{
  "n_layer": 8,
  "d_model": 192,
  "n_head": 3,
  "n_kv_head": 3,
  "head_dim": 64,
  "d_mlp": 512,
  "vocab_size": 8192,
  "activation": "swiglu",
  "norm": "rmsnorm",
  "norm_place": "out",
  "norm_eps": 1e-06,
  "positions": "rope",
  "rope_base": 10000.0,
  "rope_fraction": 1.0,
  "qk_norm": true,
  "attn_scale": 0.125,
  "bias": "none",
  "tie_embeddings": false,
  "parallel_block": false,
  "init": "uniform",
  "init_std_qkv": 0.0318,
  "init_std_o": 0.00794,
  "init_std_up": 0.0318,
  "init_std_down": 0.00486,
  "init_out_by_depth": true,
  "optimizer": "soap_variant",
  "lr": 0.00619,
  "beta1": 0.95,
  "beta2": 0.99,
  "weight_decay": 0.032,
  "lr_head": 0.00921,
  "warmup_steps": 60,
  "schedule": "wsd",
  "decay_fraction": 0.938,
  "decay_shape": "sqrt",
  "final_lr_fraction": 0.0,
  "batch_tokens": 65536,
  "seq_len": 512,
  "doc_mask": true,
  "z_loss": 1e-05,
  "train_tokens": 241600000,
  "steps": 3687,
  "dataset": "wikipedia_en"
}
Each number is 128 + 32 x the weight over its row's rms, rounded and kept within 0 to 255. Layers, rows and columns count from 0. Numbers have three digits each. The size before them is the row's rms in percent of the matrix's.

# down: layer 4 MLP down (transposed), 512x192, rms 0.118, rows 333-354, columns 96-191
# gate: layer 4 MLP gate, 512x192, rms 0.141, rows 334-354, columns 96-191
# up: layer 4 MLP up, 512x192, rms 0.148, rows 334-354, columns 96-191
down333 095:062059116120142113054118045157119138148117109164095082131130140161154127145071142129159081207103131040144124151138117086117144108156118113142111123121104094144141132143119094118116122130150153122128137121109141128138186180096142142166142175182130133056113142171183149125114116153110121118
gate334 091:131189137169102118074145188103153116117152085136109105176117166162182149138067149123123127096123074157141166152080135126137140189150113123136059146113132189108100168107144060140092119074078123095141121126151139084155116087129119111158155136162149123146093141129118138143121203127099118079
up334 094:114135099159111094104144113123104099142105113074074141125116114109121131110114121137117149116163088091084094081119105115177130167130124111165157110163115168099113094112117183123075140158168118134152119095134148151199090097112153078092118135123136186170105113156187155101126110127068113101
down334 092:101147155134138132096103116144139161094052127132104118108133162142173092190104114125076103128099085123106100179173087167087156134080084130115115210084102095164190067094128100109131127127097133068128140153122170166143135117145103107187136114106128094111120116113117087170110190139188081143
gate335 101:137129116070124117130069076188129090085058146121099136139134078115104097146160192140195140138168146111166059112080159084183189168115152130132140106109153122110088109125114129069118108128133077078097133114162137148110138112154122145150158081127138125138166135095089112111121134169188176124
up335 098:161098096114131184155068120113110171146150148101121138149124113081105125131102183154120112079138187089098106118084089158135136138112198123146118124105101146182121192183135160105093126177127176123130130121128129145110134209092149143137051078093132150128076106112170147162121157098161071121
down335 106:080129132130129160084150179131137132099158141100144152146132102167182149140120141117116116162189169153090094123107109133088145086111154109121102057188126175191084071107136151117107172104087170133161133106133148089112171205122142158133091072132097100122084168158180099165126117140122158133
gate336 105:173162147116177114036129150161165095106123158137104111138143109140169117153131213144139063079102147158143162159181147177132114162131097103210153143133135130144102094112134128111143104115102123217127104118152109118087140099161158117071094178089148101089148095103125095106109121116165142168
up336 108:151185140083147134150116190125163085076135131171107116119091125159188121132182157110124076169048170120118154175132122128160111124107165160129091139014104162119152073126090169133127121105114157104151154194140145162086163091131149130114148135135120078157101103139121124106155053163126160146
down336 105:157094115171127124183110125116164204172145124136104154175095190147117099139134136132141194151136107091123099141151121105143181118129116061189142086125055144146166131136187151115203143162157075116133155071115150146128173141124133130106102106112178154091101107127112133147098147095109088124
gate337 094:168147130105140115168087130052139050069127169106131137146149080143175150194127099061133108181146152181161098161101108078106053141132121160104140152121153130092083091102170089151101130132106096187106112159111139097106148145128130104106120098113111112063095143084107172126111144043130119164
up337 094:127123128147105128128134146164133043060067119153117145097189146132156101119091094089165206130168105124100078154160106193136144178095127113140135134063138134162128105128103133103101116139119195066092123147094162110190130175189114146126126103131106061152161167173092109172197105157082135091
down337 095:135156141105166147114076119131100132191133113116177159072139135083144191164134121156098112162142176126142165094098116094142156145094169132123127128076121128094081179177107110111174123150183096255100116083139163125075091120114153166124166117147138125145135044143070185100104164096097068131
gate338 095:115096078109076168165122108199139100177150158102108121102126074099171112108088136097129122060053169119115127077190156113107121087136085159209099155143100075110171077138095144089139165153114111144089145063145105136136177105148107113047105151094153152148157124136131177155143128105130116127
up338 085:125143110082166096119142123157148103137139151136055047130127067162142138086105124189131122165137131129149142102118133175165172151100157120082069084147095107148151150103138115127117102086081171135136164130191164181103116095165103133149139099092047068158121121117110070147141120089112154134
down338 091:096063141197149153101134162113181169141155114191163152169148161083118106159156095122154072115152128165129143128117155079065126093123087164169112119102166126112152146132104176134147097161171161115155137089090129163171179140110157140165130153131184137131114093093110115175140185129163141080
gate339 094:104184146075110166159124080151170164139053111110158154107105124175104156104123199130072190049134060153141100119172166144138170120163124103123100148117083128161193135152065101163150120071109140161138121111111133168102153172118136089157129137109175150143114133166098147158142141120141193091
up339 092:155107148131110098082112166190075103169120140150126119155168090117116121119123148161089146170177171134077157201064076098148130177141109160139095143154108132135117165135168132120079112143096113099161169101095105091143146094165096166097151092171150105072196080058172128092161152133151107136
down339 094:142119152141143193134138099133194060133129110153135171102122096131114066120134085185075122106094118157147132043112114124119126137143162088131134073127127156102125116168103120136133135098129111122122123161135066097096149150138134054172219135168050136127127151164144099114148134153094179120
gate340 096:169070129106116155111190149125092115106125121207145153095097096112167077146101183089164114117143101154140088074130118146164103118132111119116121121163203138155074138083061115087143099105123154076112110163134160193073096135107132142118114139119102137079155117179115139137132136150115100053
up340 097:100169143105167065111060202170120130157127106085147146161109130150085134107152151184166116118100186121101155161119144140063080079075109169073102053109174085105195094128132129130163143171101103151160141090135133123128128114144141084088130125168104139156123105125153187079060098108095123147
down340 094:039170117154175107124120113109124142152109078135129164167119121155118125070135110104113085119149135164125099135121072180111084176109161100163149103091130121154093152127103145099197104129144139128146120117125162122143006171156094133132096093107059121098158168130145131102164119137147116158
gate341 101:088182146121086148182207117114119061157167111199107156097072112118160120153160123085130183120105133076043089154182113153154138134170079108198108126120080154096098061125160113154177134135165151139171123125170156137104178131119129115168122119124074102130136128140162113162115076135117118146
up341 097:123099104126155133097047134204086172085131145110169109142129145160143150097104182111129084079114151177189102157091179158148129123104166118097137107175116161134055167144124102111111120127114102131101176099085115055197066131143145130079101161142199158162136137125122209094135172120160105128
down341 105:116088138109093115126187090124143155107114123090138209111061136147120083132124063116122116116133134170117107158140088166162149144128136105143139114051163126142139068134190178130143159213161153064088165120185140125151119112143120150152137164153173147138109115120123115137093153104106078095
gate342 104:194127130160099131123090149206057134148166095137124087111106114158116121115189154173101144121157119138142143113152144149109120145120107055111114103111185154129134103124110119119110102142165166154124153170120173193125158092154092180108134149146111156122120171085139143119154126108151163104
up342 092:140104127135119161075103181104135062142142088155095132110124102125156128076116134116206067090103063105173155119115200139173180135124120176152154090110109141102163127164172151132168137131165125108099108109143110103207113195104178088154084077128087180152093138096099163138075166120135109125
down342 091:151156125123149120102117168120079127139115166202095165096107145150133108118140159090100182117136132108142118100126117123155145176054143064148148140121100105154060094139193154164128126159121175128182133128180138155112155131143207158150127118132124210090177103095109156041158137135132108109
gate343 093:144201109132068109164109103099150100103121128119144124136111139110134077128114166192123113154132071118098104150141173178183149158167117143184099116068140065178118134109117121144194149098179077216112107115134117142076075173157112111125093148116088147153174192126135161080074113088079139109
up343 093:132130147180150164144120149162173134156142136163108121116097090116131078134108098105152167166132103095138103178140147163080107144153101112132142128084147136186108145117132133156126066099183103134121133151103102073169091118108073078179153151138112098146127120115127118091090089127071163107
down343 107:159128124119147140115125136083112046099140100110148097133136116134138099129132088158086115104172175122115171038091127110161139127168154123183125128121068136051096151129148154141125113151142159146139148172101144121156163120172144120146172124148116147108079167138169135096125123168139089128
gate344 092:117125070137135128144115119155134138128064117120101107139165180124076145139189095067060069172106071179138163205110147094066125116129116171108116106133131134069112135120102137090123083142127119181187130129180119122124090132150108062055115090071082176124104147116176147154105114108166123075
up344 090:141158151097126149133219158169206086095102097171105171116167109170117107113128159178114111088170058122117076147200178159137104183148124125127127127154123166146121131134154132188121135095152148137094144143172143098134125157168112107147087185039052172130103073091148124138102150083144129130
down344 089:107142129156124143139149082164177082134114171125138113115134135161086133164183111080110176110132109150145134122147127071083107110140105093134150106136114116124153125093111137105099092108094123142154121106117093130123067096183085118115072032145135154145130189156146113169128114134087134088
gate345 097:105125169162127103153095191089121065092207100121101113143149100161148160091185127111139103071127095091141143138107162092126084032092088110121080066191109167137124093124103163142106087202139137117079105155118174148106086127168147169166137122119148101147076118152087148124142115155148119141
up345 099:084124195096165102116106219109120080119187121100107101134135117133160187087144153115157115074117128145110097087129103121092147111085117108126118093138097144117119128049138121084148096154140117146163113095150147151158102103235111171125118111094151121137110107054166125071107080121161090144
down345 101:144117159076142107093161089088126092129073135138173090164159097114110103123078040090131119131067139135061091086092167169085121106084123101132101146100109183164116092090125084149092125103090123136102170133144133135149147039088133130087118103120127106148098120135167085133138148160170113135
gate346 106:111113149126140128138125114163151123194085138083112173104173116131155132123098098206136136074126134139133148181052113163177113123149067118088089204126102114117085134068144143152155159155134141083150107098145116140108147095087136150097028149164134205125079131166107126086077081070132093172
up346 100:084094104156216116086092150120113142120068076092124141139120098128107100170141153162144121069150139145132107110107110166119140080119087166132155160154110120103149153195140124120126132111121101052112114120096103146118129142151160149148083167120085170128090080160121157156162110109139116100
down346 098:096094160172147142054116088136116117124126101106146082124137136112122138105237116147157167094103113109144126140125113140081147130120162124114148150119164095168167068110138094118090158147085147130125131145162143176104148100178107144096064089098093148165101131078140080157156194102124113096
gate347 098:079138128204171102150090100145147136145056136100111096135152135155144137142144159162130118108170100100174123128117160134195173185143120098134160149083155101142087131197127111180184154102118103118125166129183202087112150150137110135101114076134129154141103168143098131115156126111181191149
up347 094:089066137093143157149171128143196091133185142163156069154110153129047117164170083204166080111121154113104112166088137142132124176167150151127079133134114075106135097140154087130164093149153086124131176062158093104135095096168120125145164129132121136167166138108110138161165149080161154130
down347 095:096090071118141098160128121130176140139069086129126125094116176124133139114156156115148131126119038104128092200177140151117173135141099082100150131110089126108136171062095179115214111084120123118157074124081109144094171076137155143141067059129064126152108133081155104117112156106154107118
gate348 102:128119166159143169157136121182150106059072082127122125121080171101116162119138110143106129189169101182117161098135110153176117131093143149069142203098146140114084095108154131149092175182206131122128114128102168126125194119106124103102118158134130045117079109095141183135183095180146134094
up348 102:101111113151113160154175133143149134138066112134148193162130133102156120154144110087138179119154104130075136161169146175133149110127129179099127184045095106138176168148125144115115123147196103142171173167083175165150069149095177125131107088155072081110105096128131053181090111165110133123
down348 101:134143138108166095100065113140136112173141130116072133110123115129119144076173130123087110114135131103141093111112110168094138155162107126089125166098147144161139129166091054157070106133088168150116136121144210122099104117147114147111173113099067148152169063141074101189090099137146138165
gate349 110:137133120094157140139143154216120113171107136128097070123163105099174095102083176118097110104111123120113101192114102125116103091143137108140169092093111126121140095164089069191101049100125096119130120080106097147097081144103115081112088172106187147128128162115100130131096107107127116098
up349 100:181144119112188120148161143190115085071179117101035114127086079112159166161093111096132096122178134125072176092077103189120128054120134117150102099129066135107098159163128137086129108115143149086120130146136144137161132139054131196172145082087154120101179120149181101115083156124101131095
down349 122:138150104068142158086131160137110136187147117145116068180161103047210091118115191121152117122108104118108093187150119111146096130109184186073148091130132128165158091138113108168079104111132111128171141082108087127084099120093143089122076159103160106123167120112112112120142135141153146177
gate350 108:155108130154108125161109143084136154133061158134170097116176137143096119071144174108057145149108175131136147127131137132154112106140127123125136124061105145133152090128137083138138137223089085173193156157135113116137095147046117098091117184175113173041074132136128116198152108102127116181
up350 109:116116149192067138078141082110128080079145153160101124131165096170164162163144136085166117166134096110131135200162102091074109170118097141117171157146077112126119100104086166100111154141107107081147120106104176137178195169121118185088132187066083112198110125087133148114103159132107151142
down350 112:106173131039167206113165105207123167141133094177105185099119118161136154126138076134161069119141108159156131157092128130117125126077157124053126182072183162101098103168135068104134115108154128119099175178082115134105147124169166142152122147154127104093167127200157070139129111190136148187
gate351 094:130118093172161167126091105139119070107052083157123125091116140133097137131164108080135115103102155174104210118129115125173126128104147135145087098108141083113169086135180162126105133141150169082096110124203118160063185189106133129175128119089119175080155128112112131130103071225135205119
up351 095:162194120144057167219160157147071117102096067117134121111111144136075114121136063129086137155124133060036170197116127115131115111144162110092078148131140158098132186119098138115113168084094115094102111140085125129095072140172096091184089086164123113120137146105152148140156132122131139101
down351 098:117113158183155149064114144182100056148149115170063172075115140132136068111131119148017078160150105187160160130123149138132161152128195157111159120119157094076105142081075158157129056226175121134144098163127069172138140151132131140111133116095141148119117119129176190152110086107131140145
gate352 116:147098139026155136134095148179093115159112126166122073116087071127114070087146135136149132159105145161063026156099182133139134080088172135095092120167081111130107118082115116127161141151099078116122106100163122114151091178186149126096113140147121095105105087180048133131147085027125096111
up352 117:122141043112147116132164123163097099149175137104112117168069115103126089064124148172094130114126130177129157097150161196126154118127147113105086130148104105117084154092140126217169123104091137085189143118144127141144077139120136131136093122052067166152086125181086097178128098052120086117
down352 121:115145132129112071139107113093110130136215131174128087180086125156113136075165156175090095088123130096119084126167134177065169099100111114120133158122069126144145132138114205154136119152167122088110138116160132188093050215125106131058068076126146125122147086123100097157145163125088125153
gate353 099:100107123096116119127132132112154087128091179136105119187154171168116133143147206078139141155115167091114095093124085150096143116100136114142130127098102135108130167106124132155111101072149087166139175144098136149145094099090148161115184153086085181067191147134101134102166156089098082133
up353 113:156158144157157170079077071132195157143203180192164126153109120104138148125140054144137114117125087170172157141116167148141141144137121134094101096132140127199146098061138124134091125113152156153126130079149116190088103134124082129165144093039111050170100080141157105123116103114088080154
down353 111:135147124119196137122168062128138046139147110100158123131148102129129138107147086141086091104115093141121179060073180103148097044138147141116094104113129165119142156121111096134179121152126118203125131166099088141110093132121166091148184141147139126153153120113136115090136091192150136107
gate354 102:147147148132119105106115129090092148128144188127079166120146125150091129104172130167096142045076116167114118105051097123133075083145139110106122161150165119109157114162118148126174098209129114109134089104084149089161146185113127124105153121181117207060206144135151120092137107103083146125
up354 102:095161086114100137123152091112111096167087169112103090111140113155132092122137115132118129147109118136069141119105055097166115087137142124101134100146149107079106152116079113173114161191156097126134143083146135139106109118156102163093192142207075171161130089065153164096157103160150095136
down354 098:146067099158115153139165137175140176147114101115141104087110155111141087183128126132148165132076081145108136179183128152091174166156091126109148117115071167202101148155150135107123161118062137093115126145134099158088138086115135123147077143079100076163128111104106119184095147112083161079